{"head_dim": 128, "d_mlp": 2048, "vocab_size": 41963, "activation": "gelu", "qk_norm": false, "attn_scale": 0.0884, "tie_embeddings": true, "init_std_down": 0.00458, "optimizer": "soap_variant", "beta2": 0.95, "weight_decay": 0.22, "decay_fraction": 1.0, "steps": 3241, "dataset": "wikipedia_en"}
Each number is 200 + 40 x the weight over its row's rms, rounded and kept within 0 to 999. Layers, rows and columns count from 0. The size before them is the row's rms in percent of the matrix's.

# layer 6 MLP down (transposed), 2048x512, rms 0.0802, rows 1808-1833, columns 256-319
110,251,195,174,226,214,236,230,275,182,205,177,189,196,167,225,207,202,211,216,235,152,158,202,216,256,200,218,195,276,172,192,295,202,220,185,223,235,160,157,196,197,126,241,186,196,263,226,150,213,225,262,172,158,144,184,159,180,315,229,243,213,152,253,201
096,177,201,187,156,221,245,164,243,251,192,191,224,149,90,188,184,190,113,182,243,200,207,208,142,236,214,220,213,223,258,173,217,127,173,245,228,213,200,220,162,129,164,208,227,178,174,173,229,190,180,210,193,212,243,154,240,241,200,190,201,211,196,186,190
104,189,163,177,268,285,183,172,156,141,180,245,134,172,180,218,184,167,207,231,192,195,194,150,213,215,211,226,217,264,243,234,250,253,214,155,185,191,210,192,186,240,182,212,209,248,282,196,232,173,162,157,280,220,189,176,173,237,231,197,178,268,214,232,187
115,230,259,151,198,234,223,179,284,128,162,171,111,173,231,181,227,262,255,150,218,109,61,174,204,196,197,195,240,167,140,225,237,186,165,237,224,261,218,241,157,210,203,244,118,170,188,219,158,132,171,152,214,238,170,201,238,250,146,228,191,152,186,225,269
099,182,206,188,220,180,186,270,157,252,192,239,177,235,234,158,255,211,205,158,218,161,180,239,247,169,187,211,185,209,305,231,256,113,174,201,203,256,133,145,253,196,259,174,224,161,253,266,187,192,188,229,168,213,136,131,219,179,175,240,192,124,195,248,208
102,188,235,189,218,156,208,258,193,267,269,210,185,212,158,169,177,167,232,163,146,235,204,203,285,124,247,127,182,329,205,284,193,224,179,141,215,196,243,157,205,323,269,183,159,210,176,185,190,189,260,231,190,215,150,320,227,140,166,228,185,237,154,180,185
104,145,138,249,220,260,222,122,194,188,213,139,226,177,224,215,309,231,126,207,205,172,218,181,151,165,182,174,301,165,242,232,188,220,204,212,168,231,200,230,283,186,186,177,250,195,60,235,148,178,216,181,195,269,212,146,192,213,196,168,157,177,130,302,249
099,235,138,131,169,203,234,221,225,172,110,288,180,248,152,285,168,232,253,179,233,177,193,201,227,205,143,266,243,227,201,163,181,264,118,220,242,180,176,259,108,164,241,274,168,196,198,134,127,210,204,230,166,225,229,238,156,172,169,197,205,120,196,181,186
104,171,274,177,162,212,105,176,155,291,167,135,168,272,234,240,190,136,208,190,174,220,122,157,144,209,212,241,210,254,184,164,189,200,202,240,145,139,139,186,227,174,162,171,228,221,245,209,202,91,244,157,194,226,102,196,236,149,172,214,101,229,226,218,143
099,141,229,165,221,228,187,217,240,231,191,181,96,192,180,191,155,215,185,209,115,206,129,176,205,301,223,134,213,210,168,207,149,188,199,266,176,135,212,228,142,176,204,237,159,243,239,236,220,195,131,145,165,281,178,194,231,225,209,225,271,178,225,218,223
097,169,197,228,184,202,103,199,178,224,203,166,183,247,188,265,184,161,208,205,165,166,198,213,179,256,128,122,166,257,246,112,206,195,217,195,199,231,172,224,182,128,226,206,170,210,234,216,171,198,246,199,113,182,229,140,163,196,142,208,220,135,121,136,256
112,250,177,144,213,194,253,164,255,189,196,174,167,222,232,200,216,221,160,200,245,184,224,182,179,217,265,202,243,171,252,154,263,212,183,181,230,261,239,225,164,166,261,176,233,178,245,169,210,216,197,240,173,179,206,203,235,179,142,196,214,244,118,166,232
104,214,203,210,146,180,236,154,186,251,182,218,213,171,192,173,181,200,169,250,246,199,141,212,166,192,198,89,197,207,208,204,159,136,162,140,148,177,132,189,228,206,228,234,213,205,190,151,144,207,237,155,128,251,184,142,156,201,245,183,186,185,191,174,176
095,260,142,215,177,237,137,173,231,201,267,196,224,164,205,189,212,192,269,276,239,199,204,266,107,251,203,185,202,121,260,157,183,205,256,191,296,143,163,209,263,197,235,154,205,266,145,243,203,225,221,262,186,233,214,210,209,168,150,259,235,198,156,211,257
100,207,204,167,199,224,169,191,120,223,138,215,236,245,227,192,229,186,149,161,300,172,178,157,212,105,227,232,213,204,183,155,195,226,190,183,192,194,178,196,228,194,170,241,208,180,205,227,196,308,170,197,239,112,120,167,189,247,122,183,183,234,164,266,91
093,148,189,244,184,262,212,240,217,227,132,253,216,179,196,184,140,131,264,194,187,204,206,211,263,164,166,248,241,180,206,229,148,159,151,198,177,260,195,180,256,230,156,118,286,196,147,226,151,127,132,218,226,168,268,192,149,260,157,182,179,209,223,221,131
091,154,196,231,232,217,128,188,257,189,230,149,206,214,189,129,238,125,198,180,246,243,168,175,191,185,184,197,244,179,238,134,108,178,214,182,187,265,223,204,253,144,159,161,176,164,171,257,220,205,221,184,238,175,199,164,186,138,217,192,225,117,247,241,122
092,286,263,223,225,232,161,217,219,179,219,177,211,164,269,213,198,194,196,125,161,142,179,186,173,236,229,165,211,188,214,197,236,164,205,213,203,235,191,287,213,227,249,88,187,219,167,139,274,201,201,157,212,183,180,236,167,215,206,213,195,144,212,185,186
093,205,179,199,203,202,230,206,138,136,122,184,184,220,208,227,175,254,227,210,239,225,199,189,159,189,218,207,225,236,160,215,140,189,166,130,175,214,210,227,189,263,181,211,225,202,188,194,209,173,182,133,79,180,197,250,197,306,201,200,249,216,222,221,193
106,161,182,244,166,238,183,157,305,174,226,281,174,202,271,235,177,204,180,212,207,273,243,239,206,260,266,183,311,217,191,219,234,179,146,195,194,165,175,210,265,179,187,205,143,179,249,206,155,164,161,207,236,208,214,156,208,277,166,155,159,246,159,194,170
096,243,216,232,209,175,151,236,173,216,206,176,203,150,213,203,152,149,164,254,269,174,231,156,245,188,207,179,197,185,162,220,158,178,239,213,237,202,194,216,177,193,206,213,256,183,184,169,229,232,231,193,260,174,168,235,253,158,173,200,140,207,216,222,264
099,235,187,169,239,279,210,203,200,186,197,200,236,175,148,240,225,171,170,250,160,215,182,188,109,157,241,269,185,231,206,236,198,180,199,202,141,132,215,190,262,188,146,139,236,139,140,193,235,257,206,231,226,217,263,167,232,188,210,199,224,162,187,167,262
101,264,239,191,194,208,244,187,144,198,236,216,199,222,191,185,186,180,178,197,128,253,268,253,224,172,160,183,190,179,141,194,139,312,226,163,166,195,241,228,179,236,200,189,164,259,184,222,195,233,180,154,159,235,160,210,190,167,195,232,232,182,189,99,201
095,150,96,235,241,226,206,244,182,247,183,166,186,163,162,227,158,251,259,197,195,183,237,172,196,179,187,162,235,211,158,262,107,187,224,159,217,257,190,208,191,155,252,272,206,185,253,148,199,244,210,235,199,161,175,218,182,221,212,202,214,212,207,257,165
098,214,201,238,267,163,152,233,170,171,210,220,189,164,59,107,132,120,226,180,213,170,172,192,185,210,176,318,239,192,198,183,188,205,149,191,191,203,221,201,163,207,245,158,251,214,231,212,206,218,289,196,142,209,202,146,117,163,150,141,153,267,137,172,200
093,151,228,147,269,251,184,238,239,199,195,249,184,187,201,226,250,185,244,175,172,193,232,255,169,194,165,170,146,205,150,178,198,244,218,238,266,220,179,163,130,222,259,239,203,244,197,172,198,176,260,170,181,197,170,218,229,232,192,160,259,184,237,127,207
# layer 6 MLP up, 2048x512, rms 0.0815, rows 1809-1833, columns 256-319
100,177,191,171,177,217,208,211,210,150,222,162,178,175,230,143,203,274,278,248,271,192,214,146,215,210,204,197,151,176,202,163,270,241,189,142,185,189,205,206,124,238,223,150,208,190,196,244,167,196,192,189,164,174,115,211,153,136,233,138,291,211,265,192,201
104,252,193,213,156,202,192,93,185,180,228,230,255,206,219,211,212,194,149,219,251,155,243,192,221,173,214,164,238,223,174,171,193,199,229,220,224,160,191,209,187,189,190,137,201,209,231,141,260,189,278,176,125,212,230,254,252,163,181,169,202,188,205,174,158
108,198,298,151,211,132,232,238,226,154,244,211,155,178,142,195,211,137,190,216,177,283,163,238,164,166,205,117,108,177,217,134,209,199,160,258,148,147,214,162,223,246,204,214,150,254,225,180,203,210,224,177,211,179,179,176,189,184,184,153,234,177,228,157,181
097,211,208,179,179,111,240,132,236,193,151,259,194,213,272,251,322,211,200,229,196,217,230,235,162,193,248,145,291,246,216,217,197,215,235,193,198,178,198,250,151,234,205,201,249,184,195,200,177,245,195,130,200,184,322,264,169,202,186,161,214,203,292,210,219
098,198,165,179,175,243,189,135,205,180,118,138,146,135,203,151,271,235,163,220,220,224,196,234,145,183,131,254,225,142,213,97,204,244,233,248,281,161,126,188,169,153,174,222,250,238,221,201,233,120,166,172,232,170,183,208,188,187,214,147,216,243,202,211,210
097,217,157,267,256,183,209,243,159,207,172,261,157,224,239,263,189,239,173,188,161,246,140,215,232,132,195,281,178,198,177,167,161,94,204,227,196,199,207,209,174,200,251,183,199,204,123,244,317,226,241,221,214,198,237,184,195,255,276,173,227,153,127,150,160
109,192,267,203,167,183,254,216,218,156,284,195,208,177,184,136,190,251,210,189,172,192,122,171,181,249,201,157,194,124,206,165,137,181,261,171,254,262,204,146,198,225,210,138,195,124,156,219,184,193,218,243,201,211,209,173,186,198,207,142,260,194,205,153,192
097,227,189,235,191,212,187,137,226,205,177,217,176,149,146,216,180,203,204,183,159,189,197,272,172,252,258,211,251,94,176,190,228,216,195,214,186,210,170,158,158,175,197,224,270,253,138,210,184,187,214,179,172,148,212,186,129,202,197,220,171,200,216,223,256
094,162,226,161,129,218,199,159,189,195,247,222,154,237,184,203,202,157,206,237,279,228,164,263,216,199,222,168,227,228,144,219,236,250,179,198,214,188,155,160,230,198,219,182,201,227,247,195,243,153,189,197,175,159,227,235,155,169,201,180,176,271,195,215,188
099,197,181,197,130,173,233,230,181,232,195,257,213,155,201,201,239,209,213,188,193,213,225,176,261,213,178,219,240,209,228,237,196,281,163,221,102,202,201,197,178,202,167,202,175,179,145,219,202,181,263,262,144,192,187,188,223,230,170,201,264,220,137,217,161
101,154,220,298,233,237,209,204,209,210,249,241,171,166,248,164,143,188,187,235,253,166,235,222,179,203,248,115,196,171,288,159,204,258,245,178,135,294,186,161,207,243,145,134,198,150,212,144,239,168,209,240,193,209,212,191,219,124,155,227,182,155,181,146,221
102,277,216,165,179,200,270,202,174,177,193,279,205,123,210,157,208,190,276,187,223,194,217,190,150,177,180,179,198,194,209,207,206,249,207,263,195,195,191,199,180,147,258,127,223,143,185,166,227,265,207,226,205,152,230,238,180,189,171,232,188,239,164,226,232
100,225,162,113,208,129,256,153,293,210,243,119,134,208,217,143,240,245,188,225,169,161,185,185,181,166,180,115,132,294,272,251,185,138,123,225,76,193,217,248,175,146,177,215,174,189,145,196,217,175,238,198,167,130,234,205,164,166,222,185,192,212,209,191,153
105,202,216,245,243,137,222,208,221,159,289,193,163,163,257,215,199,210,229,229,201,292,192,201,150,265,226,154,203,218,173,182,209,186,238,156,172,162,212,196,143,202,182,197,151,208,226,184,137,191,272,180,191,268,261,230,242,144,215,230,245,130,231,134,239
091,237,208,159,207,165,187,207,138,240,160,211,182,163,245,184,185,159,262,188,234,201,218,138,191,137,187,278,213,150,110,137,284,213,193,192,190,157,174,182,225,221,312,109,176,176,145,137,171,207,237,206,189,216,176,166,171,171,228,181,207,179,210,199,246
101,176,164,178,162,214,223,227,212,179,183,263,207,152,202,301,153,245,231,212,212,220,151,212,199,236,198,179,249,208,225,244,205,179,222,234,151,214,179,144,205,139,189,210,259,211,174,119,212,231,139,239,235,184,206,223,135,228,256,210,149,235,173,177,211
098,100,223,181,205,181,246,144,236,217,186,247,172,234,170,166,156,188,206,251,203,238,155,173,215,184,168,217,163,205,175,195,169,110,156,149,195,193,188,143,213,166,138,240,250,195,240,280,245,230,181,209,200,200,256,138,247,216,229,258,203,228,156,244,131
100,181,201,228,259,228,181,184,204,234,170,156,179,157,257,289,187,224,191,278,205,154,158,199,240,202,137,151,176,172,156,248,150,181,98,173,176,217,214,216,200,196,231,187,211,174,166,207,140,194,246,235,231,261,185,203,164,163,214,198,184,180,207,187,167
113,210,184,127,103,130,209,155,266,243,170,244,222,219,190,204,184,213,170,190,208,174,225,252,124,160,211,202,195,175,205,224,229,179,176,150,171,229,184,192,174,190,199,279,193,185,234,276,190,175,185,158,247,143,199,162,274,186,201,229,160,152,212,195,175
103,226,167,200,115,220,254,229,184,135,262,142,174,169,202,286,162,181,182,200,223,206,231,170,140,195,205,270,175,175,118,187,174,230,199,259,168,199,176,131,246,201,205,162,253,256,178,183,221,193,197,228,205,217,199,145,259,152,195,235,248,215,228,219,150
091,216,220,176,205,219,199,198,189,250,136,148,201,211,226,199,259,155,171,175,186,242,220,188,215,236,207,173,154,143,212,172,179,231,258,204,210,273,252,188,133,208,227,209,214,247,184,224,205,115,283,173,154,99,169,262,185,230,212,221,192,181,143,194,144
103,224,207,203,138,151,196,224,203,224,179,182,197,158,188,152,117,249,176,231,170,201,214,161,199,190,147,229,198,216,180,180,187,198,290,227,228,245,178,236,124,178,167,254,207,239,242,173,190,245,291,214,203,251,204,217,164,216,227,224,271,188,217,197,258
094,207,258,204,266,208,155,175,194,132,208,192,195,254,220,179,236,192,187,230,206,203,236,179,190,190,203,252,173,223,262,196,242,224,122,194,134,169,181,221,143,182,217,105,187,282,200,179,182,143,316,174,212,222,215,246,207,249,224,213,159,136,202,214,206
096,235,264,164,222,190,161,193,256,185,194,206,161,224,215,242,257,170,231,244,122,171,151,169,155,239,167,169,264,158,140,175,181,240,240,159,180,217,196,208,234,191,192,144,242,248,139,155,195,210,180,216,155,228,208,180,234,122,126,181,233,134,287,181,238
098,207,192,268,156,177,207,171,192,239,229,109,198,178,208,257,177,221,153,223,188,201,175,112,163,206,285,260,257,226,171,193,177,223,164,239,160,208,204,216,266,185,151,200,256,202,144,229,132,236,251,229,160,242,176,235,205,256,155,213,181,109,201,240,222